{
  "n_layer": 16,
  "d_model": 576,
  "n_head": 9,
  "n_kv_head": 9,
  "head_dim": 64,
  "d_mlp": 2304,
  "vocab_size": 8192,
  "activation": "tanh_gelu",
  "norm": "layernorm",
  "norm_place": "pre",
  "norm_eps": 1e-05,
  "positions": "learned",
  "qk_norm": false,
  "attn_scale": 0.125,
  "bias": "all",
  "tie_embeddings": false,
  "parallel_block": false,
  "init": "uniform",
  "init_std_qkv": 0.0296,
  "init_std_o": 0.00523,
  "init_std_up": 0.0296,
  "init_std_down": 0.00261,
  "optimizer": "soap_variant",
  "lr": 0.0039,
  "beta1": 0.95,
  "beta2": 0.95,
  "weight_decay": 0.13,
  "lr_head": 0.00997,
  "grad_clip": 0.5,
  "warmup_steps": 200,
  "schedule": "wsd",
  "decay_fraction": 0.729,
  "decay_shape": "linear",
  "final_lr_fraction": 0.02,
  "batch_tokens": 262144,
  "seq_len": 512,
  "doc_mask": false,
  "train_tokens": 814900000,
  "steps": 3109,
  "dataset": "wikipedia_en"
}
Each number is 128 + 24 x the weight over its row's rms, rounded and kept within 0 to 255. Layers, rows and columns count from 0. The size above them is the row's rms in percent of the matrix's.

# layer 13 MLP down (transposed), 2304x576, rms 0.125, rows 1159-1180, columns 0-71
size [ 94  92 104  98 103  90 104  95  95  99  92 101  95  99 105 102 105 108  98 102 100 105]
[[155 123 153 122 164 132 104 122 124 111 106 139 138 114 138 136 131 127 115 131 171  81 152 150 120 131  84 150 115 104 140 163 116 102 156 111 147 147 111 149 117 129  96  87 147 123 159 147 121 158 169 130 141 128 143 131  80 182  89 154 126 146 154 134 145 108  91 132 132 147 147 130]
 [112 109 125 125 127 139  93 119 160 118 120 159 120 160 127 136 108 151 153 152 125 101 186 135 165 112 189 144 128 151  54 131  97  89 143 128 125 108 137 135 104 109 129  97 129 139 106 100  81 129 176 156 136 124 154 135 134 157  64 142 110 111 153 114  92  95 121 148 169 125 188 143]
 [124 127 118 148 118 129 146 117 136 140 122 107 124 122 137 119 174 145 130 142 121 138 108  84 145 118 127 114 146 143 117 128 121 117 112 129 129 112 119 139 161  76 126 148 103 148 135 118 124 176 135 105 129 158 117 129 168 107  86 128 117 157 136 118 116 125 120 110 123 100  95 116]
 [150 175 136 115 125 131 162 106  83 178 127 129 114 171 133 103 117 149 137 140  92 119 124 151 145 127 146  63  91 138  90 126 102 105 137 173 130 129 137 119 145 100 139 108 104 126 126 145 145 116 123 119 128 100 201 104 109  57 140 152 129 109  89 132 122 154 131 141 135  97 110 126]
 [114 167 130 127 122 104 177 158 119 133 110 113 182 184 143 114 111 112 145 109 122 143 128 114  71 157  52 115  83 122 101 141 113 142 111 134 106 111 152  85 142 156 103 149 112 153 129 118 120 172  88 103 136 119 162 165 127 149 120 112 167 109 162 109 121 115 135 149 168 142 124 134]
 [116  36 106 161 149 130 125 126 148 122 104 137 127 148 103 126 142  84 127 136 104 122 137 114  85 144  91  99 114 133 105 120 149  94 107 100 128 111 139 148  81  94  95 117 102 137 163 171 100 117 143 101 135 158 110 130 146 107  86 134 164 125 107  97 161  79 148  90  86 157 131 100]
 [ 95 105 161 130 101 153 148 113 119 124 146 130 102 177  85 150  87 135 121 126  90  91 140 166 129 142 175 132 147  98  82 133 128 126  97 141 125  97 136  98 131 107 166 122 151 102 155 129 136 181 141 133 121  86 138 115  97 151 148 158 100 126 160 156 113 136 139 143 116 108 111 136]
 [104 152 128 104  97 115 155 126 118 152 150 118  79 151 136 131 169 141 114 179 108  98  74 125 127 111 122 128 122  98 170 133  86 144 145 148 181 125 120 137 134 110 128 132 123 104 118 138 164  90 146 132 116 103 152  86 111 163 176 163 135 112 140 115 102 137 125 147  85 160 162 140]
 [ 92 154 149  99 159  90 156  77 104 117 121 104  89 153 134 109 151 117 165 115 141 111 187 100 120 108 138 137 131 140 126  93  88 123 103 148 121 161 149 137 142 121 125 124 121 157 126 131 105 166 130 126 110 134 106 109  94 120 121  89 126 136 149  94 117 120 152  63 113 120 105 106]
 [ 78  60 122 168 170  86 125 120 126 127 150 119 123 117 127 123  90 114  95 121 133 175 116 110 171  87 212  99 121 134  73 105 126 132 123 149 143 148 143 126 136 148 128  97 121 123 111  88 122 161 151  81 141 113 150 102 152  98 155 126 141  95 122 114  96 150  55 153  88 118 125  90]
 [104 154 129 140  99 143 118 112 145 118 131 149 100 180 130 138 152 142 157 104 144  98 135 135 147 119 141 123 148 146 145 134 133  95 125 117 123 103 127 151 145 117 140 106 104 130 139 102 106 132 126 144 126 117 130 112  87 124 128  59 118 137 126 158 105 134 159 114 122  85 123 122]
 [125 120 107 144 124 159 129  98 134 114 147 150 136 151 121 123 118 132 111 120  89 145 143 120 163 162 144 102 102  98 124 131 155  89 172 121  57 119 134 167  63 110 139 163  79 109 103 143 120 104 123 147 147 176 121  93 142 133 163 137 127 110 121 153 137 147 151 113 125 150 134 118]
 [164 166  98 143 170 120 145 110  98 149 115 149 127 112 113  91 142 102 125  92 123 153 118 121 135  87  93 110 171 129  89  98 143 177 106 179 114  92 109 117 116 105 121  98 116 165 112 131 127  56  82 112 117  91 162  57 149 113 174 145 169 130 165 113 125 117 123 119 114 151 152 152]
 [164  88 102 178 117 139 125 116 156 129 136 161 145 152 153 107 117 110 161 136 131  80 106 131 137 139  99 177 163 132 158 115  96 115 123 117  98 147 130 148 114 161 105 125 139 134 110 119  84 125 105 144 114 149 163 118 167 104 153 130 105  93 125  81  90 135 117  86 123 153 113 135]
 [130 134 125 124 154 159  86 112 175 128 163 119 137 139 135 132 145 139 120 110 128 175 155 202 122 143 155 136 132 133 163  98 142 122 111 143 135 121  89 135 165 149  87 154 148 124 127 128 144 118 125 141 149 127 164 141 114 138 103 116 143 122 126 110 105 144 119 135 128 113 125 112]
 [ 91 125 111 107 118 105 114 145 179 136 153 105 107  82 131 126  96 126 108  96 116 142 140 167 148 149 155 119 164 125 122 109 133 125 118 169 127 133 101  93 106 161 138 154 117 119 136 120 138  83 143 141 126 123 110  61  85 107 143 122 141 122 151  99 151 111 151 123 115 143 125 104]
 [123 126 201  95 105 100 143 151 125 128 133 142  95 159 102 135 102 118  89 139 111  99 141 116 118 197 125 177 121 121 144 119 104 140 111 129 135 135 137 124 116 136 134 133 122 139 159 139 107 147 128  87 121  95 132 152 172 136 107  79 122 113 151 118 198 174 132  97 136  82 108 124]
 [140 141 142 135 100 102 122 119 112 111 187 154 107 121 167 154 142 148 130 112 103 106 130 165 104 109 179 139 161 117 107 126 104 112 159  94 157 138 120 113  92  84 149 124 143 143 138 127 148 150 105 106 173 127 133 156 135 127 120  95  99 133 133 121 112 117 154 175  92 137  97 161]
 [143 127 141 152 135 142 145 114 141 113 120  81 149 133  99 109 122 142  91 145 158 110 159 102 128 119 142  86 120 131  99  79 111 116 204 157 101 137 121 147 127 117 141 135 146 132  99 134 120 145 138 134 146 113 138 138 155 111  68 135 112 139 158 147 126 142  98  93 122  91 139 151]
 [112 117  84 135 114 117 123 114 103 100 195 115 162  76 139 101 116 114 136 148 143 143 121 134 122  70 121  87 133 145 140 149  86 104  85 124  87 146 108 164 146 111 137  67 160 151 111 154 133 115 124 147 111 133  91 131  98 118  99 135 131 135 159 145 106 106 129 149 183 111 116 106]
 [116 170 133 125 117 134 117 143 170 117 127 103 156 121  75 109 150 175 105 148  88 136 156 174 132 113 152 125 115 111  89 129 127 117 109 100 125 136 150 162  87 163 196 138 147 132 121 127 103 138 148 144 106 134  88  70 142  95 128 134  65 118 143 142 125 125 121 141 142  98  96 139]
 [132 110 121 194 143 121 127 105  59  73 146 131 112 129 122 125 141 125 149 128 125 166 150 117 129 114 145 102 125 134 109 120 127 107 129 166 118 133 143 112 131  55 181  94 120 150 133 135 164 132 157 121 157 170 142 129 119 107 114 111 129  96 117 178 124 114 147 152 143 103  83  86]]
# layer 13 MLP up, 2304x576, rms 0.111, rows 1160-1181, columns 0-71
size [ 90 100  92 102  99 104 110  99 104 111  91  97  98  97 105 102 101 100 110  98 108 103]
[[164 105 116 134 105 136 143 165 127  91 143 111 117 120 154 149 129 154 170 137 103 157 151  76 176 160  96 132 135 176 143 126 138 134 137 124  80 127 111 111 125 128 116 156 142 159 152 154 104 157  86 145 143 170 115 151 157 147  93  88 114 134 103 160 122 114 118 169  93 142 154 136]
 [ 85  80 125 155 136 113 126 166 108 141 149 112 107 162 121 164 141 122 124 125 131 111 113 135 112 132 150 117  87 142 119 105 134 145 126  88 155  99 132 132 100  82 141 165 124  96 129 109 145 167 148 109 133 148 125 153 143 131 137 114 135 114 173 139 141 111 134 112 166 134 125 127]
 [ 97 162 147 106 151 119 157 123 135 157 141 134 115 162 146 138 113 124 126 111 103 151 137 149  76 162 151 116 133 119 125 154 136 143 120 132 146 142 132 152  83 128 120 111  82 206 131 113  95 147 142 135 155 109 144 159 157 115 178  87 109 183 122 116 128 109 152  95  95 101 107 125]
 [118 138 168  77 125 121 152 123  95 148 121 149 161 141 122 117 132 117  97 123 146  64 113 144  98 147 118 134  96 121  88 126 171 137 149 173 143 153 161 113 144 146  73 127 124 135 142 144  93 151 131 115  95 147 142 132 142 111 107 118 108 136 110 122 103  92 131 146 120 107 122 115]
 [119 118 102 103 139 113 114 128  97  70 166 127 175 138 151 138 168 101 124 118 136 140 119 140  90 156  83 126 136 142 125 121 128  93 174 156 121 131 164 148 117 153 130 112 158 124 160 128 119 115 112 140 132 104 140 135 155 112 137 111 151 106  99 117 141  94 178 141  79 116  98 132]
 [ 92 140 105 107 101 109 133 106  78 137 108 131 110 146  99 140 164 130 128 136 122 176 149 141 150  73  82 105 106 108  75 178 117 115 126 102 107 154 101  87 140 148 112 169 156 130  70 126 125 113 117 125 123 138 118 130 123 141 154 125 164  69 145 111 110 133 135 137 132 144 143  96]
 [133 104 147 114 125  95 144 130 130  77 157 134 105 141 153 112 133 143 123  98 163 138 157 147 113 150 128 141 173 125 143 197 147 136 116 140 129 105 137 104 156 101  98 143 105 128 103 125 117 135  96 157 114 126 138 146 117 164 140 123  96 102 104 143 129 151 122 141 105 116 105 130]
 [141 185 128 134  96  96 141  96 129  57 138 118  91 116 146 148 171 153 147 150 134 146 123 108 128 109 114 150 162 133 154 139 157 191 109 143  95  80 107 154 160 114 169 129  87 119 135 161 133 111  91 101 101 150 114 122 114 106 138 140 172 131 151 145 161 112 128  99 166 116 141 153]
 [126 130 138 141  93 138 122  68 181 129 101 175 135 109 161  69 151 169  95 110 129 142  78 115 112 131 146 120 132 127  73 155 129 124 136 108 113 121  83 107 128 118 110 117 139 106 105 132 109 146  97  82  87 142 137 109 116 158 110  89 124 173 115 135 159 142  88 133  95 172 126 136]
 [103 164 122 121 120 140 100 139 112 140 136 118 146 110 159  98 127 147  84  99 142 122 133 113 114  98 141  79 159 145 158 144 121  89 153 103 137 114 142 145 165 131 128 186 146 123 121 103 118 108 132 141 105 143 193 161 160 159 114 129 130 142 141 116 166 164 111 128 140 133 110 149]
 [146 166  91 163 114 135 124 132 154 151 111  86 156 134 146 136  85 130 152 126 117 145 126 156 145 119 121 134 123 109 120 150 130 132 128 163 130 107 102 137 157 111 107 146 173 126 151 116 131 100 142 124 114 117  80 115 133 121 146 129 171 135 131 166 126 125 150  68 117 180 126 151]
 [164 143 115 137 129 123 171 130  93 104 158 148 121 134  91 118 151 105 149 155 144  89 134 142 125 105 123 138  80 102 138 147  96 165  98 131 132 114 143 145 117 124 139 110 137 136 140  83 134 127 137 149 159 142 154 141 129 182 153  99 125 194 123 134  77 154 126 140  87 104 143 146]
 [149 168 117 144 119 144 138 145  64 120 124 114 106 160 119 143 147 101 120 150 105 148 134 114  63 175 118 135 131 144 155 112 153 129 123 152 101 147 176 128 109 159 119 129 128  90 127 143 123 120 178 159 119 122  60 124 164 129 168 110 116 112  93 107 169 154 125 119 170 141 116 115]
 [121 108 128 124 167 154 118 110 115  95  96 137 129  80 115 117 117 131 141 137 177 116 164 119 119  95 124 152 162 162 129 117 164  92 128 132 121  98 137 148 186 129 107 178 135 133 137 128 120 123 117 133 131  97 166 179 126 144  80 129 148 125 131 103 120 148 118  87 133 130 128 151]
 [132 164 131 132 117 162 144 115 127 127 112  88  97 144 137 111 136 131 100 147 144 156 140 121  94 121 111 122 110 148 119  59 129  86  99 104 192 102 145 156 135 138 112 114 104 150 125 137 143 118 117 132 144 140 137 138 115 102 116  97 138 140  75  99 130 118 128 169 131 158 140 210]
 [ 94 100 107 120 132  66 134 166 148  76 130 144 130 129 116 105 153 154 142 173 117 103 124 148 156 121 131 103  95 152 139 156 157 111 147  86 110 146 124 126 134 160 148 128 175  96  80 139 169 101 124 140 124 145 157 113 113 148 105 174 113 129 147 121 124 106  83 123 191 157 140 111]
 [159 131 127 104 143 119 164 111 104 134 136 120 150 111 137  62 175 123 111 136 109  50 128 123 182 111  93 131 164 123 133 169 153 148 118 185 124 154 114 101 125 127  89 131 122 119 132 164 138 170 135 131 110 116 119 136 118 211 160 118 108 165 133 121 119 109  88 111 139 109 118 159]
 [154 163 158 157 157 127 101 102 130 156 167 140 109  66 145 110 133 133 101 119 101 135 146 156 126 148 120 149 124 188 120 106 116 102 129  75 148 146 153  98 112 166 195 105 156 139 152  95 143 113 155 108 125 145 158 122 134 187 162 125 154  77 113 133 128 132 130 122 124 134  85 108]
 [140 154 136 181 103  88 106 178 138 148  97 151 127 172 139 156 159 100  96 128 150  84 147 109 126 107  96 118 113 127 154 116 134 176 167 104 126 134 142 134 119 126 116 151 135 123 158 147 124 140 107 123 148  94 122 107 128 119 109 173 122 126 118 178 152 157 136 128 137 106 128 186]
 [ 67 117 142 148 116 158 105 106 142 145  87 132 121 115 140 148 152 135 108 172 111 129 130 118 117 133 122 125 122  97 144 130 172  94  99 129  96 166  83 187 140 153 130 109 161 133 113 122 132 124 147 103 109 110 152 165 133 135 108 152 125 135 143 111 106 126 158 114 114 113  90 142]
 [144 110 122 111 131 110 151 143 129 142 128 121 102 127 154 114 103 118 135  96  98 102 133 160 124 112  88 126 134 140 122 110 127 179  92 177 142 157  87 138 143 133 147 140 168 130 129 106 102 141 136  87 122 123 141 129 141 112 151 156  92 134 130 158 137  86 128 178 116 123 163 113]
 [154 123 137 140 166 170 138 132 144 155 145 132 149 100 144 193 133 148 140 172 120 127  81 167 118 139 127 102 183 130 101 185 136 130 115 131 146 103 119 161 142 145 132 119 111 129 147 113 104 138 153 144 103 140 118 161 141 191  98 130 105 127 128 109 144 115 106 110 162 113 100  95]]